config.toml
num_key_value_heads = 2
max_grad_norm = 2.0
schedule = "cos"
Each number is 500 + 40 x the weight over the matrix's rms, rounded and kept within 0 to 999. Layers, rows and columns count from 0. Numbers have three digits each.

# q: layer 3 attention query, 320x320, rms 0.116, rows 0-6,32-38,64-70,96-102,128-133, columns 0-159
# k: layer 3 attention key, 64x320, rms 0.101, rows 0-5, columns 0-159
q0:482502519499488495525484516490508515474510498526520495511458511483520474470490486483508495466474490519557500495476495490513500478525484487490475491511508519452514495465469499480502489519548504532475489508512505489514475484554497483497498537526504513512515491509516486508500487512511516506489491474500536482503489509530555497525485519522498499511499472456503487500504482506533508514501494476511518530521501532522509508470485518498505501501490510502539492507513521484491460544499483
q32:478506490485481575491576519472504526500513554513490505470448532473502503464439506537472463481496501482477531482511531540515509510533542486533540494544490494438491482487448515490478460422502540496493519490486471548444500450566538477459485554535553498519526518490540493513477541532459567515499457454501494474502439527468521471500481505507460489511526461483466485455501474501480506545504504538460455500503504448523518512588514514492544487501506507476514508515532502482464509495469459
q64:508490524456474510455493551468533488481520475491522472494438462516472508472521490510506483467519565513514517497513504505531486530554491523488517519510536491500492474505493505444558498486513475514505480474519484480526466523470464508467436438488532489509494505512536490535507500489532519456472446519481514525503508494503532497536457506475508484454500491478504517526508486525560536505512491465543502522467515520504510474537491497486494513463521470474487481500466508506494524484512542
q96:491528486515506512477492505479508491502489497513464470511497474477477506519501488526550526505503504532492457507488513467476500449508504482449498506484492503509506512482527491493490470486502466510495498503502490488517502494470478512530511506475504485451487487514505460513529494466497478478493513495532489513490523533508542525511532505512524508508517486478476475503502503504495524468500495494488525494519501496484540484498501488482508477479481512485536502493487502515500494488498496
q128:495536520450441544537518518489458403473598481526474486487395569483537560578449538462452553482489542563528528446605624521486412484485503484593514547576541488526500595515423528447468507481570573429399503515503471445444439447503483511455500449534508549524512433518557479528485468473574503533473500471558428457509369502427533533503527459507434521473598438468472579470595558442541502550501479528435451496469542484496492444469512522556533431564505436489515578452421471504596513458538380
k0:492530502516519487514476480510502492515487475531487489512549507512483505511495498515524491518494485525521492481517477487487502509504496507504484490502486479490489507497495494486515498510464475514504498478508498493506509510475491499519508479478497496485487505509507504492520492506500514527510490519512490508497497486479511504492518510505529476484494523502531490514486492486505501492493508498490486484491503500507491476499481495496487514514485502497511484488490516516504494498491489
q1:521482479466532551503521495437494503493510509518481482491517512496503518545520514482473475495494541507476514520537520515531503481515504497458525484474499540539524489509509538513458439511515540482467509490490512472531507489484524491502496498480533480491535490530537488545486512536456497455453496456458511514478530494527532517494482483478523536463522488488472505530529539499542507454514480532558546535423493494469507483537530426506521518465526496519488525516481556549479480523491474
q33:505527534477462505546504498502509532482522475539508532499452515534520436517517527494498500492491489531522570440493489513532548536512498477390477501501447525496447483477526521501491555449538473548439460501512503497470486561528526518462471424522513552517475533514510447572530484532503532491441458425439500530569480515508492486514485498492524488581517519503502542492512503472476510464479516525516493511499512534528478466487469550430508524484501515543534483531523503505542477465470533
q65:558498500513579469478515497534506493499487479472508519532493549454491518544494457517505490566478478500487528524487513475512491484504557500538515481529470526527456518459468437512477486470492461452507544513456501475490470505461482461502506509470496532509485514503474549481431498519472497588481500577467556480526486508530494472496479530546471505524523490451454496443479542493464494468515507479510488487503537452472526549600524510529480448504560486499502469502500508526494532508510512
q97:498490465488507513504518512492557500496485525481512474468504494491461516470524515441540492496508482509519527465501517454461501507535492494512541495489494474449518489516509531498536494474473475480510505470538508492493509483521502480475484528496482479468431474502464505507491538500527535527525506488477502479485507511535491500516554476481458468515498482522510528481526515500527500524491515517494482487492459519467509485519478473536476505489522531502454473506517507497505492471503497
q129:486534521496458520556470488516523481511521556549465531500446531456550564543459477443490519493468482479456519459512524506533530483534490510465487494499511508533464531529524469531498519449469517451456465454508551485533497515573490529494461508507546491546548497536562528478483513506537547491466514438480514511532478523554452466529555534470499518554442475473423515488514454562477491524513493482500486507522545477497533483483525480496522432527484471495492457550484506481459551479452504
k1:493503536482476490509528497542470512504491531513441539503536489505496479508490526500488529509500485524539480486518493512500535455496548499497524531536506487493504480490476499467481506510499458491501540494523495500529528506527466461487525464536493525477499522493508516468482467508548503496488482463534494456504502521471508498475524534481470524503489492498519501537505524501542480481516536504479462493460453553504540483497484532539509506481483523494543497509501504486504534510498502
q2:490492525444499499484509497483493539483546467487490520502465507510521455512530492503484501487501512525518500521470479463501485502477462483476448492472519516471518444472471539465474497517511496520500484539524490484515495495524467492488484481509520484465545492502495464460500474500506528538505513472504525483494492509562507499508497512483516529481505466491484506476481474545527483501512514448509531570496469590470508490530520470484546514472468496522519493479491477471445472479475483
q34:454435468504527488499530432492535484444493581481481515563489475471483494537475479482470514483484529484552468520546504439463470490508461520558535497497558538463507515489456511542469490493474615545571520494532452509517465479511540487448466513504507494512541499485493478520492483476524528588500516438512501503523524453424504490499433464454568521515523498474482506532540481538517515551509504490530532509529436498477551466491456444465584495474457487500512500512506572516477477507504468
q66:475507609496452357509520439510500548500475601514426511475489483505448537489551471460488476422412530538483487564435406423535518502419445488515446446460484442498550423522493456475452493541529527474473426556491519501545491461528468508458485445466525543548525464503561459498490531531529443495502517410618504478556553470478538483563477428494538549347531473443533577496537548542538529497468548435554478516536445522517567519441394521491575569479490405453524510532462513572491520466453423
q98:511504496512495504496508509511499504502502469488444518521497478518493509515507515519488502486488519507484469526504531490557490490475485505513487544449474516524494475492499489474493532471491487505506507514477474489500496490482482485495517491495511498498512512503495464500511494490475523512483529486525491502491489490503468475474522517475520499487498524500488493497495533497473505504497499497495549521489498478508504490475507492497502502490485465499512504492481508517470487480458516
q130:490474529538505482507534460500506596447499529511529542474474502494488536442561518529504495502470540541485552575532507444509475544513492504488519464503513513482514529550541544422529519542559483499490533543544540504509516483515474480546494478515489500524488512490604487494535502484512475499505507529490541454489521444535530498540449546483544458427511508499462523508496482550576458499568539534441488520499434492516510529494554485528576485492449525503514478470514554530505429518510529
k2:493508473465538515546516462529483463496508457502522476477482508519529522483514493498543462471523548492467548491480561517544472510534513489474490510488517494493516520503503485465501500472485515474520512496482470452501479479476481512498532517452506540538491474488468522528506474533514532456541479536489494486453463477531497515512477542527495514522476466513460526535468508507535518519543510466552513477518496459520495587483464524490503438477517498520459563538486489491455493480517546
q3:522481535471545508486483517487502491436495439487493498553511569546472501485493557521485500498551519505527445512491462442495513523500504487519551486480509486489438497472505479483507486521423491513506492474497499491501554506530498508516510498492481518471483508528431487479507510495489550496472498538474520529514496472525477563485513534475543480531458506509506499484444491503425496490469522429504465506453505489519438514513460510544471477517475515521474471460523510477476474525506494
q35:515524553478507556462489506481583520470505476533470439500526464529523513496508487543491548495605544550505460472568496423542481452466552453585557512443562523448449557447503439590465494495502512466527503430581434515507593492521500496515457512481512542450590540496462579484522464518530607537535566523510473565541471467457593484524530506482525528492513558515590473527515477473477533533476554469590429554479496499476514528547446432492424518474534545558538505548470464511528486512448476
q67:544558520452500483558572543433553520435453452487454504493531440473503492513538457532532559532556525456475559498498468417421567511556543502481567461464485506466457521551534501498512503517431565524547515459499463567521485496589505453555466572497508515475498537474471494514523492540495471557488484576496523617532501482440534466458473515483454433518496543535505461482472483510477464472508458498473472483486472512540507535566513529524491512429520560546468535533497420507528482482522474
q99:510506507485472528530544514514470532519505467474456509497497498529509462533517491525478505530520450496416529474489490508528512515513497521485508524479514481490506470490476497496502485475522511506497504507473482503509495507494507491517504516499516492538549492495488493490505504509517505514519476504502483523515497510493499506478497565476517512492499525545517483496464497510495456487504488514464526482496486492523524515491520503496480497481477512503512477487493446495500485531540486
q131:479579507504528446469471505486547496516441491530504433497564471452501555533533509505504503546468524511446455510542425478482511558523503515531468475506531513475476440517502550499533482495442435518580490420561439507433520563456506532514532503417486514452473604545496494559483440501424587449524531518490512562450428536499569503484555505542518436510467561469546455467464442521499506441471598519450511536477446488476567515484465519498517462528429514505490436527573530461494507474484555
k3:458468463486539440540509480494509547502521518470519494503486496498496480481463461457498500535462441486479479503475447476475509504516428539491493490501493511476541529490498458491497541527510524462414523495487466468510491531481479503479477515504470464504521513560481420493558470507519435485520557493466567426514481478481502516464492491502508561514512495464473450522488482457412479498453494504481499478491535514486509469452513481480492538468494461454423478506481512497478519504504493
q4:538476487544505540456486559480481479461460513489490518515568558472539496451466514467545567517477503471501522494445486438506558506554520532476509444475504417519490504531536449548510543467471457472517512503499508542430491526510455527574476522508454484574507543514498467504528495549465460516539533500502502477527471501465508522443519472498451447510498506526520467494468477450465515493492474486441459495495439499465511508513497509542488480548490491519466463532492493502528486447480471
q36:529499520602581575435506495512439440521459534537538499499564522455529462440513545457466513519482431440486519442518560586447480449526545521512470497501444533532470521579521513543426557513476548506469479479495573554384470511531527434533554529437503532545462533480550386471458464485458485445504483545394513475504466524456486489461494509517452425548506558586463436469460449511479518526513448621458608541527476518400450423524515489497513471442500478553493582521476461499484418555504475
q68:491464514557488545536436566512472483530459479482456431504512566477502512464449529455568494497466508434440542471455496573361509461516439464499477522496489545464440519512379504617501484515529533472530513509524479526389519474502500444516503515540575481551493517478569469471522505513455465463488467540509530468497464520460525457472477485480478461559553495563469513485526519521478488553534476554469545570501464455487512475501526485500512527469476474542455552533572471450481480484452513
q100:529488517488480528514504481476470501527540458504481519533499542501528491500514477472492509521483468505462501424514532496486526508452498502509522511485478504515535496518440484498502492486520529484470515508489492444501490489464505475496510510485455511555522503508497496465513466544461511471522495518480490522519492487496499488452480513508510509518485491483516507547484515507527483460517474533509485490485539462492493507454517514515472494499496494480503479500474480519500498517520511
q132:479491512465546512526519556478550475516462457419549457535510481548509467506513456520537560512480500455487496529505477541464514480513484471479476506407494405501497516455490421495504505476469595559595508502472482482509547476488486456471459554466513475477435495511532517436521502560516501463530484581517502504448521493555518523473490590456521457460458515516480500522502491524483500481521478474533512529549577495470490458512468462574423505521503496477500476519480506425438492496482500
k4:491530521527511504493579460505547484478531455486459499507528547473581513420466502463506495486509544519493506449536500515479451533421484497465440518505529431492512509435486486515567496534567544498457507551547520503541458442499499477472464498453489545482521507519446520529494543511438483457547557534518506534481539481470505437562533489474505498548522485458486482511521535490500498548471506432505526475530501489546511486496479477465460491511485527486478489501543512481533500511518564
q5:506517511513490486472490487524432504486529530484469488501493431501542530499504428518528524466511517540487489510506515469499572483468457479487521509504506421540472495461522523441479493507535502519450478470501523505497517562529457503526479490538535497540543456555536508514500503531492451562447497453540495418499507499456526506514518537539524468580500483516562515488523524509570449459537475443471504465554487495503543508485508531509502459497500533472542521497466452541515483454519445
q37:463453495499523500497553502493455429544442474561456537554444494533539503539493455533506438487604476582446523498513439571487496497403493522543512488412500412483461403498509451475466492526450473506525542519492444443492578469572499463356502486509549463493448483517446451547517470412444590525442397490548549468516536589516504551492449555528484552523557472451551522479516492535636501524517468368463589551471425483511561519564536457468466536543559524487543551478529494495515516478533417
q69:518548484435461425463480469580484517468473489488532533542499461480497458537509557504483500487491485521485467501468444504440497576370422484496437499469504488535511518504504543495476490511515511514508489504508503480546604509551486443442475491489497496464548523479453499489567476494500566513460481444545525496452542490497472496511463553462580557516548506509560536518534505504494493490521551457485480544532439570507537498497462480480520569532486540455558476532506447549549469500501489
q101:471484542534492510489498519454519478491503546537519506505526499562530525492487521468502498503566497515487481497490541495526518557517500488486440502524493528490511508443534485497492536508473510493484480508477552494418509521496535522455510490452489511526484508518537487523553493494498598504491557459535452449504462473473570495567509426483474471510495509538509507513532470503464542545473496499461538528503458523493528488498490546506555506529477556461509522520469516506425511505496527
q133:505543438568481525450497429492551417450524490501474510458480466508547531542500497482513485457457509540481514502461482442452509476561451491458498499502505551495504456489540543465520538479475475493525537516471495538444468504539544457402512480498504528514515519558541527494546497482544554523497490481511480483484495527482609498508490552503472524469572500498504533460489518522498517517504493400467497552459483472530498525508570455512500509462530511562546541497465513517532500485506476
k5:466485509491464502471442512497477478500474525534565474494524481525507510521495491503498570520502523486512522490474568493494508553482517465404551479515530468495494517528419602472448465476513473534426461476572513483477543483481516530534485526533513502559458484495489463449508465519505401474471517501466520525514550513500495487502485451432542490490480438549517445522533573469508496490484497464463513483522515462495503521564576433452507484503479422438500490534506544432545508478567519
q6:518493483457473502497485459494451532509489491502578505562529433529476457487474556525510453491490472521564495503436506511522515540504505485531496483458553495518489490526486539509545497430456473494528494524578482539504453481507509561526462459461450501445504488499479516494507509472464507485523510529481532542517488523484581507514533513483506512451508500523502494454464519445468546534527540519476441485560503529545531519559490494542510542484514513498518495532495550518517520515510484
q38:484471525528509496457526545516469509500484461532449431468493483498505487475446466543498491470504516509497576518533508454484475582566449493574458534499492521467454541516531544538576544552519452499535483472547518597526467450429514444462528485522462536412533484404440509488482546524496483460505491478519498549571522545557500528463486473482460404543510497556518527392504548527514449428592456509507542513584504556492610531458460561458535523595595483469552478555484529514489411491581548
q70:494454505508513491499462526510551505481454443471459480538545503473505475479491479505405488461492540546481510517507479537546483463512506473504457546485489545573489524531543501531524453499463455472495503469511490497510564480527503455495511474485491504452515452432535517537534545470502544459497497458544502505489501556491539493549506463506481455560565508492481496454471552551519496496510555506466448507537491605531509468616446497511461486512513578479508535554490521497459485466500443
q102:491539486523532457484486487537539526501455501520496515524486441503510493534483489549518496453526483523519543511390480463554468488482454437520515494483464531548499516509476465481521535442461495477477489475509498432525517505534513457489529499532536518452503486526469477509515494487537541487492512508493494495427552507518491570514489533550473550453508533489493503460489486504466471489565517513570453501509557503535478526529521434485455518520541531503510520438500484489546468485493448